Part of a small language model's weights: vocabulary 8192, 22M parameters.
Each number is 500 + 40 x the weight over the matrix's rms, rounded and kept within 0 to 999. Layers, rows and columns count from 0. Numbers have three digits each.

# down: layer 6 MLP down (transposed), 1024x256, rms 0.105, rows 75-174, columns 64-127
# up: layer 6 MLP up, 1024x256, rms 0.102, rows 76-175, columns 64-127
down75:483492457449479527488552478410515543515494478519480500511442484492441554540538566533421449401489551613539561547514467523507449525530493508472487496590513483455499500532527499479524474387466526
up76:541529491549557566464486475543505488581495473512479536504522492531510587510542446474554541480525488488559542470500547541433541492595452530475479590525420420519479448515563457543464501495515484
down76:544491551526497527550533534475501512503506484494498455478513485496515502453489470602563524460490444456512587498536439562516477472538449492532540518570549501528465476525504457380473502498428519
up77:470479519508430490432472492526490468488432509445508506547534542570540419469510566481494534493547425555507484494535481489484506508438498520479534514513572511480538518499516546516452486516442575
down77:488563524505597498483427524529493489542609502453428570532465510533511503471489591618549502489539440538447474490481477524513536433592497501525552546540438499490476579491531602513463548455457582
up78:527478500563507568464540474463503493559474504494516486509530469516473509506464479535518469574527489537519499497483572531583498569519541505493434534499480495557493542541518514554501502479533522
down78:477483479525511468556460514493444527530438510524495452491550453481423498492507562478514506472550540474467460483489558443507492516524539519503561429495493554543493522453491525503505513487529502
up79:535528513424534498501419482456401480478455551551534489478505506493547562475494498575499459587510542516513516521483516506468545525588449479434459486538502507461563530537553534537438433473530478
down79:453471478497546468475533490558467440464577473496488538469456456465479450458546479501529449496513537494497528489435502491499547495541523497457461567491447505407513534427461515491501474435460512
up80:511436540535431462472483585520474481497450466471429563453510495514457554500512508544481472467522525508563590459537468526559511544440513473474440563444448530496459497510504446484483544425549493
down80:507523555491487580520559467506447516500581485514461478432471426579568577471480519554470548449593595456490479531611430440479475566501464485512519416471458518524524531565533488439507486446541541
up81:494494510461523568529532511485558523488530552512387529531507523488495536496522512486516547465568495469547524496502551554521491486488496487452455502533539453550473525496482423552448493496502536
down81:512490436460527461452520523484505496574528489543496499454490487442487445525473508444500501557507475543532467469505548504539493469536464519512457487512487516532514477530503501505543456467450544
up82:518398518484596455439500527481432511487460537483501585434436521502560473517474498518503472464457524497521459530480508507558490395514475486468596484548564492567559533590503578497532501459479492
down82:491516475533494492458574518513523452550567489541468487470545511538515518482478495459522457522493502536509530554469481518512541550513538522479549549531510460481442485503503551504483455502503441
up83:501463477491542427486591552522474466533477530495564550510496491537511464561537448484493448468582587511570441492564508577511520462521537495567474462414599541519427480503464510465443483457499460
down83:566498516485530423479557492461414487550512625479489486527554439450423513494482524578476423495440468505499436500518459492534503507501483514581476538495486430552526521453447458541504578488463538
up84:501499498522525540463423513569498614456529566538494417502455558504474473492517483492464451512543482482476526505479517519520515498475559501547526489440435538542499539481401419465494480544521478
down84:499486578498495513473480457507410536500457445501482462444553450532561486436460464471508507480537529479459503525494552560488546525502490484542544504484473525503528563553503543515478443482466485
up85:583460488497497466487428512541476496515539495480444467402538476543555471480518493513481524538505432476528594498428479550510441498534405509533521451461486584522477499445540517476431492470564492
down85:475500508459476491493477416520470543481468442493551539485526545439478467480553475517534539480510468528487492421481546507460473438466461497473513549526491534479462520538511466510567379454558446
up86:480465455568487523536501528462471467501441498496478495512518520506547454527417499561516473473410473466501493464526525477466533496497542541501528556480503494488562462475441421504590476517488485
down86:528528490525415443518513441467529455505489546563508468426523549455500482519500497558520578459415447493586504484469466480488531523457538429496503474488470515464478474486475430425565473481543466
up87:514508457553569471521489497444470468479447532435472530509547571571502468491499520486507540503453540540596441471468507490463460469499503433472503576431519486426445494492442402441590525468551497
down87:565470498504527521517476488502541524444464474497524534475505476451549494486535456498465552485514565586501419433465516487520532522478493491509430502479484504449560452447482470462525538486566526
up88:458571487467471508481551504440486535557487430543502490530486521551484539490426432507515514526531544493512459516521531502496476500475532580486534481516396507471558458562572488499525505507468524
down88:512490425504535535436448473570497532476525504516508521522477539509539418581507464515491530491514495469536524523440545472530506482480447461482545498520434535521537575582445590525508491508562502
up89:499546535501534476492462494467542496484570498441527400432516527562520471557475546398565495422474449465493521504523509530508497546552497518593467549467453488534528501486496515589500508455482471
down89:510555525471473467505510544503497538600463504477531447507499556526511440495560426551532512505488427501485518495469525564545500491484435501511464473554512420519510522437458474643544491529434487
up90:474480511522512452537570499510539545473495459422526523487460527475478478524474504461428478527528573487482455558512527585494513537495479534468492469606500494545496454485452488486507508458489553
down90:520556502513502528562518467498485516509474523492522474484554530496500464499630546444521488514583507486426550438519495516477490504536461515498510521558450550583528456526467531506482501524490536
up91:458462501516485566481506533525486509495504495487435546468519435481515495521522505447456468510514570468550555494492528551521440535434535487510451509521499488479507402551475486570502469499541424
down91:448477477481486486538534509534476484449484472565484497437482434500465501513518475471437508469506525477498527440476493537505482511492538540488555478558514497527503490514509482515502523484481470
up92:523499556599516497569494557568519487504494527465513509456578397535524425529455455496524553468464412473490431533458539389535438510466502511461469551546568438495495469486483612517534475533514466
down92:468548516545463551588501464487457446521508506510368452466565500506500443589523533560592495535456458469485463463513526532515517541516463528516514497506525486558523502494538594518443500464590502
up93:484536543607510456504455521458438478540396546441389527563509415474438418464527588437498379537502556453500491479466475475521482494436487521441517576535482517417554544580533507444558547492493408
down93:489491486477475537589429462526541529477398451448503503532431433506443520517446500451523496531522495464466479477409537452476440530466520418517451454537509534465511383526504438554452516449423523
up94:523438528562506480519477513493542465465427514523488525535488540534501478410478456466502511552519559444466486459546478496514539563409424519522560563513566483578536472551559529524538474489477505
down94:505449441489535452596462436510502445440500503584541508532573550551516435471486529495512498575567556475514522509479446499508464469531475512534479517487436488500547451486517508496542498506422466
up95:553471485501488526445451462503507488470492510563492505480422465453487512550542546489475519521531517546516441490472519511532477513552538500543512536530473515572494477535514518515496561489535506
down95:554519482566473475515445479433500481491543539497523522519488491525446535564400487539511534556515485483599461466442541477526501538499526514455555532499577491501498448485516417485428460489506487
up96:510490533572513502512442480451487527534530422531431435523466500462531492517451448461559569493550546595509494522487511501405449518504559583544470475507443511505547508521466544505525489454607548
down96:534485482522483589502521475540397523502532524497488510535464485479526452494497530545466502615557472513542510506460462538516485548506584588448527445504536465518429538515443524494541470529499495
up97:489510554497443557402548498559558499570482531529534500510533404509477519527587503516538463494441551446420480533531513519499555511466528475491488495503507527572558471519482520503491489458476515
down97:509415475572477472480476475445505534537462542510495451530524521537500515533514535546453511528512412563478523459458485507447483490501462509467490457587516460468461481464494463472470505481489446
up98:509527584439451430447463525444417481482538511461467509561524507482465510532472486485553515461520480454487458544589511506629574559508551529468547522539466476481580490490536492482461497512518506
down98:522517514451503484484525536491420553551531517472474495553470522473495473531476517520501468480447477429507426521526402484506537419532462428504534454494440518516444551465539541506451487490545494
up99:463508429526511458558570555489560551546565519520500519541511474423472475557449480550519472540492450444518542512526462541489476600538518494434438469495432529570534483517466516499452541524556433
down99:547406502523555554555540548457474483466469483467515483492521545577507471477465585511486496448510465511493510471571439492578530511498509521537396459433525462494457509476583422491539471466464539
up100:532480505495504560426472479580497483425430462523540538493490594439478518443528528552512507465540532525536443552563500444447458516500538480466535543451510471504506504478525466470513546509505536
down100:495460422481496477493519442546482497483460536468564575505520524481484540450461483501524474494464549601569442554499622515486487478483522482551492510490414420500442483427563468523483423497514528
up101:490471502515489462530507573521532462428420526456485491588452486490500501604471462492480430456491491453508485558499465543557502402434525520477518475452423508530491497535483490469515408527614445
down101:496527427480403539564451461504522521526491609486503509576458482522545554512446453475439550535492500432501495517501518472529536510465486465591492368454578557530514505508434422452503434476527516
up102:432487515488508493509488499495482503491514501466533543524528502541491473476464526503534439503478514473444478521538531527511500542482513539473519495405507529523482481496516494486550532500516466
down102:470540427501490478594490489498490585540491522533485457488545517582495466458492519447508543510469501438552519472523482549453475451511478509521444535507487487526513518525499496471568460464520484
up103:541483602499513573509494480431481518533456439438551497553581523533536531441479505569458494510585459537554499523467588533562504480537469578495540512529484489589632441426547516579388436529476535
down103:513556524481513500519504535465384493506511432485548459582483547519497492420545458523461473469527449487501519506480493542481537454539533498553552505453473461464586513490467507522375463482489535
up104:522478511504466492553497538452469424497472484448477481488500525527505486534546470456558539490511558543534504442519569574502500481529483566482562452505550460483517527472547581544504469543575489
down104:466451499435540513477490472498445517477481457483473505530506459555461472494454466555517519483458528529475524494488563492494496419457482490507581480520494445497457498504468466476540514496442461
up105:473466499494508534452439561458513518587515506544461558512421461466493495508408511503525503455443461537473472585497499440535448481519536508513507510447512467510529493433532522512551455475491489
down105:517512538506512482575509432534466472380466462419476409571562551538538515560520467492460502499492648408454552449468528499476490558528500486505528528498454480451546500538503460484514518452468495
up106:476535482498489497481479515474511535518549563464487519538455445538515457486548488473582504515472499576473500501520494526511507497517476537504432488481478518464507536482458472475535547493571521
down106:529504552458475540533523472539522470487540518480501469450538520524534492479517446484592493485559531438516546451521508516608509538455482531569523445509516448535484469507431484460502495552558482
up107:493481430546467452515517434519516569483448519495502481456550504472482533568536529523502491471502494471632431549441524464502504625545456522510459478566530530503477596459469491542588487511479448
down107:498518528474490552458446452504523499501471431436518457475485508469474585534525493514505497469447498508539491546426521527533470493546536509445513433589529503504476507516457511463517478481468550
up108:552385485563529443465539503448481486511493523503469472503512516492457504495576525457477489550464537514455454506489535567514443491511525496519497546561498573538480427441505503498546489527517555
down108:451465524510485515480442543562512533495551414517452501468473524570516488476462466518510490494508480457464522456470470527536480514517560441522520495497542399503487522509496509512504540506477458
up109:584440533545439498526470561378577521558465548548531431434458438536448504480478514502511482492488560464407463529563553506516566463506558507477472387509566479504470505493457600552545428500508555
down109:551506482521463486450481427480581560528445538535473501456513532494490534445520507509458498449472533563447498471504468485491562576548567523500501525512585473565526462441555497503484511497403559
up110:487496494485498460480477480447484524551460512522512503465511527587450514496512505519485444523465527486520520449454516515453527485534500507478491493468502569492495541424501565486496523491461476
down110:469469469484473547536464507635487477496502515459471456515503454492514464478467536517542546476498532513516442438498502537542538469502517484486494533488510472499448505483528507487483420465520514
up111:472498502437519511497503493545461513480502467442526478518485483443574419507476538478527492489519491499512490549529489506495433526496486504490531590461576535518496506459493580552488494440484506
down111:529504494474461546486481494522571558523420559541508386544500511552510565481459430531458467514509524491522522539484452550522495517511542455474441435477502428560510516480533497468565478570487538
up112:505497538548519471532515457544476498498508532508482465496525534480502531490484511553448440454514528485515523492584451543474503521534466516440516542491490532506474525535472436508528527458503471
down112:511458491438509466471469516481469465516492455583499618476507465491523476529498487498539579461476497506496386531519504505466468438398512499464528437466427519461411461478483518496566496481472434
up113:445539435453512501468490534468499480451500511544517600556527479464497498561537538483467530513514565496519446478498480539534546549554544560494434510523474549563431479510465521544570531476454446
down113:439484558502550456484531539520494490457573471488460451514517485509504526507482466451604545470484476492424435539486489525511479531465464574465511523499441404511543515448547515431419507446547479
up114:482532504493525471447528494475543481436510503497447531505471514429479447498535424500394488530508503443477440490431437493489485531551432540541513504460540544562518546616485443528468474550491501
down114:519469474595495536494523451471491505478497518513484503484553493537538426542474483518463465447512533492499464461505496392518578484474519597473491476473578497571567491620556498496553460603490429
up115:555451453550494563458500541524472480528506468473526501479450450457488497489573512504493479456518485587503551534476479524503498459518460460521416542531494467461456494490516459613495444442546481
down115:545487542415519491422508509490571507498493476554470525527498503477440448469547506464490488553551485545529519485516430531522479524501454504472528492448510518478453460508503545492503458553502517
up116:493446484497427451463515508516501501473543471433573539469471449516523539494595451530518508471525565476484489470467515537496489449527537537444547518500537434476455491489501501501478476470531518
down116:490533525465528496436480454432503487509471504584494445471500445521521513562461432530497501537475514545510476428509528507526509499466465480432544525439514482510523468480462556562580496505506482
up117:503529481517477517467483507483449474488469528499444510471540504450481563512517493466481482419541520485562494534522514490487489454473523488540530430539548506432508540486576469491513510464512566
down117:521464511460553501511509497476505504495519410491456497464394512561474509491523532488485495521516528506485436496431424579474496505466426456440549542468487478538431414556425514551458498507475556
up118:524510470480583469472468495469487592551428553562478467534530492489495481460445487532535498495606472488555511489513510505545474523491493472506528500511514495592462406528546555516477498461463439
down118:458491508455488474538521517571515526474521483535562544606405478433481598492474498548496529462473474540500546576402478524529449450534534450514514482486428455478496503493546478464518483451506502
up119:503524420486517530506469499472493619514469507541549486440487434460505480466465441467481495462520498522498487492427430471543489526496491465477461518494592529480495531480430577524502602536531535
down119:521535529499541543502446516547500569529508481597494492537472481512531513526452535433517497473508463564586446500550541473533540519582499558490486441563526426484496488480461506558569482467560512
up120:475483451558545467510486471572549434491535483433489539504547490540534457537514472478593471434492487503594454527520563598480511558473470486474475524425542552492495458467413509465503501511468522
down120:500476533453532458562448480475459565505455525411494468522497476476448553488579421548579540521491566538542516436511473445453544511560454580525524496448519596559460528518537448475498481476422587
up121:481471483548477523503517522526530532527506573430460462472523508470411523530466494531468502567531474469439440487536501511491512455528514484421532508492481513579536409474516466491466485429528474
down121:530542533468470556492435539495497464522606516491474495489547495464478520550437501508473472472592476450467553524518520488454456460574512486493536457492524507534491488504527602534472532542467463
up122:481427448507405456532488490514510481529553441385489479524473479491414493509548526524460580474513434530422539446481549465517488484521479491525551591443508484441503527544537521523479466515503493
down122:486457428508491500496509521473552547492500501485577460497509527553475513585542472518501541507466411424479434433496518431497482435376452489507500491388483505487533488440550517458499548476506536
up123:532540464499520518514473545528583418535516494526538483536481554545482499542488493455525569504502553577566529521525572447490438505446477581494513483503476494502445462582503531471430491496528489
down123:479472443513489582508481499521413495478467486507526426487466487493458482468576514493515505523542485522514444483452544468437541512497520559496524525409501513571457586534460552482507497444509428
up124:568522530483568514481557490453529474512512462472504533513534474505560444421411493440480539522500502504510392524502567498612571419546486539469407476476565448491525494576504503551543523508518557
down124:514474435470490525532531485513472452473537432444536473485515570554566545470521452430498483449554499524475493517441583489537608473474508537521462526479473495500480505515490523523532541583494521
up125:508474515557509440537515529406483455548526465561456488563499502450515486567548501462605485503452573584506462461557559529509597522518423548534426444529547477488533561441572511561488480521494525
down125:551514513495448497535423539491498485480499422557519487516473480502573430462485430576537478522514527535510418548526495525544475459549450576452524435512444500451524434584440445555512516470557478
up126:552484440503416515510471503501524576484494539526510497523445485566459551510562483609450515474513529478560477540488527434456500540542535455522486473517478542424485462507510492527522564545470534
down126:505535432493455521521481492521524460488560426560529471486505515474450484559504515526522573524527503515521515494479440481485529446529526531509456643570543421509474514453517458471500502514495450
up127:450466485557486511486471451511497427528546511514541474512443518522474500497497395446491470562516489502476472497581525506497516452447519532483427511556482515498543509452537523486546476534482483
down127:564440469501477492530449538526464445525541508585559525471461492469514446445483494527503472541496543528486517500431458513507418453483446486474523535540486512534506444499469558477482484475460514
up128:443443504532445523447494543478585508475458502505522489548538512531517499563545542522530458598514465509472450522535543513497530513480511456437470468534525509509529533440540526499498508489574522
down128:479479553466489508495538499504504490513495463480537526562486438475528506478578501507456486463469498510445421492457519501474535501451476464456570535516487523510557513471505525581525517505554458
up129:558510507481484486473468445462544523530469481483474520443550526497454509457502525478495498544551523492501571544517485471496464491444493568574455511499534549567542505536500496459550435504561512
down129:497587500494561525449439456587450473475504499532451503546465534473524495534493545478510523498514526483468581465473479472534513439529449505524545539511461488562493472422546507468536419408567484
up130:498465502556506500500542510498502552451487545418481523539553510487584490575476397453565589501520496579573493459529462481498448473475560512479458470522471569484491472423514435487516452536494553
down130:492559455441510537481488526494504556487521526475499495606548494410544488545495517547513548504461521549469528462469517485494572436491548493532468531478462543527469502420524497519541604489518488
up131:499523459528482472471449469568507548497498477504524464472513499499468573446537526509434459561509559464505506521550507541500464515512467496493488482505454483566486487518505564462561560502484470
down131:411508433560514479487565478512489554503458439511451478450513513490511514489455475531542459514517508500489594511481524486467486483477437524503551529472500500538505522528514544529424496503513466
up132:513477452544506488525494527481543461455427483534504547501459494511462520493528479420584548421471512511459486483482470549520450524504510504522477479523502595449532459484497497518512510525474517
down132:479518445532486435493471511468545439501471456459498585572531510458491510526456485484507528340570537525514438448436359516482465508444435543513512461488499470420523482495502528491561470503456494
up133:464487467519481447546479500517503452509522561481459445548523459466590487520505532484504460480562471473426486490523583492501551551520471538503566583468476606514428459556491490486517527458488415
down133:438433465489538542502483521524455497517609531458548563529490461483530549476530517512525504474428444428444502553479442538482501546523464561518548474498605506526512526539510572529532501436495422
up134:514477519480503468489486529508458439515468489501526504505482500515511462514522454468533463480588475518501481550510496521492493504495434501453512404446477467453529493502481512444512450575510462
down134:534485478488511519544494516551577468476543515525525487487455548407462459523503524494544453518497513534489479516502427515446479520550498497476492505516449562500522516489533525450512507517474416
up135:470415563558503485426519565473420484526494480504528464482449551483520479492519475518474470570557528525556438521494448480544484529528498473486468545497544511447425554503540492470488553524447478
down135:495528456543508425482564475507426487507449472482486544462475513420451534527562471443505493516577509516475526490461490428556553494429504460506501541469618514538565534568482514567526561393469509
up136:498535429471574534552515505472510448501507498450518458556471512508533518476517521494545463611434537409531475568626491506506474471536591464445505497549508515513499445478512551507452456516549410
down136:493523476487456542507541469566482462514431504454492520481423511485555519526461539472522463616490518443559402522517471557552548487513507473454466538551524442562471484536461608485526555535553488
up137:506483475497407501526514488524538484483538483539455500508485536470439518476473516460530480454590513507519565519474538565482525539502450489494509444493493506546535523492491554535505480511513460
down137:558416562464502495479483529555448570509530450518542499438496478524504445443503588491489444560495508510483522502476518471463512491465506531492513526473538536470506506575506493475504484506496544
up138:455509568503537547516552497420517487496472516493504551514591503422531540421561494488428465496538451499529514553475468502483467485542514427542425510454497504445519454543550534503528448539520412
down138:469546486510507457496544476514462575508534597508515512556519439532499548491613519508493483538551450498453506597480563458521469445488500461394513571484469457499532490528535468503536524508521560
up139:478486506505487492488431549481385553494504572475515465473543452441473519547566571497423580540521469539510455469492517427543491460490491513495571450454531493499458570435436549515478466600489428
down139:558499536434437442521429474462529525554518392453510537413527416476503520539517493486447513447501474493494531507444539484459566390521499541504538464491422517518486525546480426521536504498473430
up140:477535494562515479466525461521521493558541515427474585470467534536443518511491469437492455500552430495488531548469528581468594497436476456555490494450474510496580474558488478528481480504475464
down140:525444551498484488560574496523466522488543443553410492540573493452503489485490512493527522579497556521486487526576509455500518513510504456499509517517582547565509509581473545476520505450530487
up141:514469468511537473495519604529462481529471498530516503534534441558530537505516429524522459439457494509507495491485482459494462518573475522521599514487521521522505503402483428529438478457617486
down141:573502543518534432474482468441547500514503439441487429447463470506503472591499467531507496546509475399475502467513497509469441456493514536421500515478498497393496550451584526582439576540478608
up142:451463562441534448490510537477513537507505484483560489538454519488494465522509461477490484523460534532552471515489448408452466524476515549504480540484465479528511469505488567527535454508501440
down142:502510481541505532497525449477508514504452524477581560473493520470470500516503514497438530500513583543517518533477514514519482522482569470423469516560520468470523519527527448509618483508489505
up143:525522454542490520464520531559573438433528543530469520525475488449506534424562493455472488524430542477512478485563510565494479411553417552512499516431527460502514507508453570493450449461459575
down143:510423554504505509448518520588451457542447484503530437560529413475500481483541465493468502546520525469562504517492496486446505501513508507471437452451528506535499532460518520443521429563462520
up144:431444445480452486568477487472468525466550522505484459593557434421507506501487532458517515484428417468518509496544480525492525521446547530436504535536450498497587499534437501513474488555450500
down144:435454500452529551532460449508516461499494535479488485528472462446509559618479475470440535494467488544510485534474460608495449519518546508498500496440451522475575536512462544503577565595575506
up145:563473446519452524490481578551471458433428418539569414486544500459437538522484540499412519597503560429450558528536573483508480451441495508501458500547492517477395466469547476519370514528480469
down145:453482540481532510452523533473449502542501557508532433516467517462527484465451528493496461447608441503498500406482535457493478582499493583451530507529530496507505542579508477510464525513509567
up146:490474500472525563442496475487510442559481490526581510498536484540475489441542489477474477508501438505464517459532471538487475480524510539493484481464480458454510455494411563513561530575504484
down146:492474548558511492376475458529511496479539459476496449531447488510569561472499469520514535559536467559535416502490554496532494454512521447438493575421554422463495477450497518459550530537500571
up147:531486420498494577472517511562480501460468511463502496531586501478511522461481458471503507421485535533448479502570508531538433460508494545480505557521465555448473478586498512519477522459527455
down147:487462401470478477489500537534528505516470498444532478507466466415517572541562494476487540454555508543456407605430522493584523484516490472531509557526595526495399497455484508508482527573407479
up148:489483475513491484500501454522472576539476538550471523563485557473524515501534478501505455530551522444471482475509480478558497457514430471470538517466506572480629505479407525496454480541482438
down148:427522474542459494440483503441461542525479507494435460467499570403513494574491454491545471518535548461530558440475504438441565463489460493550513420517499475476482579528467544436477494554484463
up149:551525562467544525475520464550450478485496479445491472495509507595482480450453532518515475526526479495486452532466509456453499501494487456425485535513562618414541521470493429443472520570539470
down149:524566580473503541497517467527370488514525476494460500506580540473520470496495487490535455655549460388622504486522453486492523490558437521492481544534572507525516514439493503535510482483506506
up150:565489537467561525567437554521467455478482545476544528529501522556545517466550509511463469460429452546496518568502540466455486477435466413497488511469550491507567566483486488507515569470453432
down150:527472404604532444476536558486501500497454453523451503524540511532494407487467517496578454520516489482526452512480454476522473534397501505541476438545542511485455460501511473422461580510501515
up151:494503561485423533450513473557527445518495478521543444516486508499544474417503408433501501520479471483544396466477539595488503466463471532521502557475461553526490458520510518482417485507567466
down151:450440545434505491535575463542543478491526493419483515535472529547500512454477507452484498460479521428489523463521484528400420521526510500460556464461493501518498470491499546566474526499495473
up152:525496471383524463565496504488472543445508535413514493525516484514486458555563534512482538503489512427480475491489496438494567524467491485473546468450468474546486460502567502491575542533522517
down152:483559542516493514498531497525552499508474460529497513503579492509468537431441488457423463496507510524564449505512487494500431464556480472469473528509481559516522517495445476582498492439517489
up153:533541479459492525468436496420484571449457457446454487492504476455499452428556525493497509525448499448488567497509539471458481522524477478516539479488421520478514505568564505458504449523541516
down153:639517450501480530498523448495493547559451544524472485469459515456484503515521566507488535474538486495477448479476542547478490486566490468522500482531449556518432541460526479541519487504521510
up154:438562542464522521571428506483498513564446477521525532484544503489518460593497521523434475474524526527505579515547559530462511504484531504465519441495491462488472506543394517529472593476508494
down154:441513524531544417503496528486607480510515511483506532477513504484483445475542550523449481518528511477525482474546540498577526414542532454466490477526501477521525583575499513552525472530468519
up155:467528499446575431463485502419479422472436515471483537507468492489446499514532566409499479532526557501596479491503511517604526505448473528456491487425544533449520467572464458480412536438525446
down155:544495484498544448468510480520501492503496538542550525473521495485408534485487481521532495500486442472460486543551438553489565516489477554510555489471459461579531487503471442556468546513506520
up156:431472479530508496441426477538406484490444493485474514516533549552500538546481501485546536491492539484500512532481459509473573443520473477525485491519414522443540449497447494502524505506498431
down156:516409525547504501531495487578461514499434558512500543572473515501568480484492485462522533506569448512523504486465565509487538469470507508530579513535493475515571475523525440420485524520497467
up157:510534555541466453477499481437454437476460523466538486465596526516423489417494557525490498503462498465519517551490477563484355596495451515539439523535566559543527559471472535509552459519530545
down157:471475495570473449479514516504508457466541486529495451464498525458433424558571514499523521540483465536536606445493485562498395527534516507410490456455466501500496483465439511551441495443446397
up158:502425523519455497538497474486515424581515511560545482500524538470614435516466499482465485496470478509522525470555488442477510561519482504526482501500490452473484544452476470501558488510477515
down158:482464457446521492500468424560531354480486463557487554469467452483455539547478497501499500475440494453459471439456487468566497556461485538478519539456465483541439541514502507460487542487508438
up159:468471446527565482503545497580516483524494486522534481551457447561497440487440471549496495523609532526522460505482552501497532539493507513534564530477511479465469534513468450535554482525455506
down159:532536544480424506478472463483489514456519538515479480454558542411515535500565481501518517532399496471568509499527456506507453532479532449416447510542517535539502445465535452469484519473554510
up160:536500489507524507476528550502515468527426568493462524485552427501467516531558534521466510461560505483482494526520507534528592552543533517572485489455526540488547513494555482518557509522481481
down160:422524462530501460518488483548501520486553542507454573433476513483451537484532573526518489486465497509505516536438525486513466439487538505479519525428564527489516525548502482437477587519451531
up161:508495495534593510486523459567384528500497429482505418525572517523459521505415540554468526454518495548526496505543539611428436494548485486460471458538595482533488482486449411518528409587504562
down161:450473464506509508536550437525448456413534473487448484500456519503460498552477519465462469451536455432510573556526413534451522504543483405492502473515510475518502538533518512486526460543452522
up162:496542500480511532553449452515487530540466575495514481532523474455516469496549569487516509513524482496484527460510519512521483539575473457461520423477512513518551422582477521445580462465525537
down162:544478508494458491475502488506472506441607497498513496489486388516485536502526483471552504445479516485521480452533482571521482422515500532470441498521472505570449472590519467593445544494467473
up163:553475532431546497467532524580523472525449448533468482545498499535458535520539531488532461514507445527529481551453534480469471529458479517455432517516494488529452525504472497473523546539481516
down163:505507531480494476511504533438492505517484514540502479519549476507444472549497462489492505516559535494470518476532464474488412533605525549553597483398528499476524517497523505555484462519517519
up164:478522474497527546463520473493462517486480579545434486480556489529442542546607426520397565561463566483545455525502578454452475553540445528487449506438501504502558486452524489539510541455545462
down164:442550500539538505582550494475533450500464561522510521479570495509420481522564530493481469569426522520552505561511571483392455478547527493561548481465518510543570538513562558522451583511510530
up165:510539463493539540522441475496530520469524478542497494524522394472463532473478477515479483422544496497475515474474537495494483508508489481457474514433544495519547481511489507636507466524453455
down165:452597556489539441442535483565531572535558533477476487521476473472492478481496518507527472555537486447472521549517523453564485460510412472530422600490477471475562519430435568532536466521418457
up166:553441521545524508510486572535471526448511493392462550450390550477537475471433497474457543469522482479461495462547493515448506422553501416524538511539560457501522516491474512516409523529541574
down166:600467566451476562480514485536397516537461449510482537454543529456568558491467471459436411550482463484483470444506492485447519473509518542464551520537511521554543504462561480487518434481554504
up167:455549523530514500469463496485485487541500503537490575518480561541539501528528492548453499518422481494477517508529459475434553506500556495462482434463465523561527481457572553452490507479517500
down167:447504498434524494460547512494509476506524483507458597480443462514554491501539391432478514530483535479426532512492436508432485541490499489533463488445493456540482506469483533493514483452518489
up168:537503479453544566573500511527504583529432489568504498482517478495540494458471497568490486544496426516459403511520522547525540463513516521536534510452439457427485513453463463522478537554445501
down168:492480482553549484523495458532527547503515476493452539514559500502506532495481544506508498527433523552493496494384456501485513517453477523568533519499557507449567467493523439461405460503499561
up169:548567502476497560568578537447541430412547480505628525451560481503414501492467457486425597512492538556525419498471504464542393504503491461405582560451445513496429448432573520525442481535561489
down169:552535512537560551479514508491484513438553490533470562478439524506497503498405399603475473532496551475421499504506565528450486487492542560452462507438491455473399494484484438539468519479478465
up170:548491411503551579478472482547544495459532544510446575494428547420546554400506544470500440426577452499518548474530473572506495462464464540490477511478507540569521531463561494544486494498503486
down170:555526480490498468560554533509547497497476580587479607453547498518550530453514534474491476504604525509484491467522430534538450502530444558530529491482481507460550513556493476585529461571497521
up171:485496425536423510546493465522498444532454537437474523471517539439512486565491408453477477548480473565537451476525532545494548662534550606456497450547544529478418489499447532510487545519462566
down171:569544446487471521533362435522472502512454505478496535490492503508518505442475442502444476532486524529495500525496479481442458519522501524483571517481491479520498533543426471482539476384455589
up172:471553502535468532487474496500441439485438503539602512551577491457546504541477466480528489465432533486451439490553516545455457526509489531475479488561406443438555566463421518479523508516456500
down172:473486474455424496526426510487561555417513450556544541486528582403459583498464394548541387462469543611471533540521489475392487476536534508515525458473549397428503543519448561484518473456509487
up173:497501503490541524520509502475506508487451472467522531487585468500508464555475510540515519468515481477482539469512549508438479469478418531466512489504459469468559537504520496520469475574467484
down173:550473472506486498458438475465470503490496602451519443498472460470485475572536496423503527532495488540557504401515449523512463509472595461466532480501509498495465502522517506484493484482484576
up174:496503471487546484465472446526569516532532513420466520480474527490505402469461569463406523488554473489479550540534450555527511440428500531459528516516507519516535469475438480529496483548543488
down174:529548505491588470494439508530488530554568585463397488531502544461532512593516525576453430510503427498532564400440499500490522477560527511574534490502494464550484531577508540470509503506495485
up175:481510483502563526498467478478480511476507529463484459478516507539456568475486454475482542519557542561500483492539517521498567490522394541499482463541511488523507572441459501584441515466500471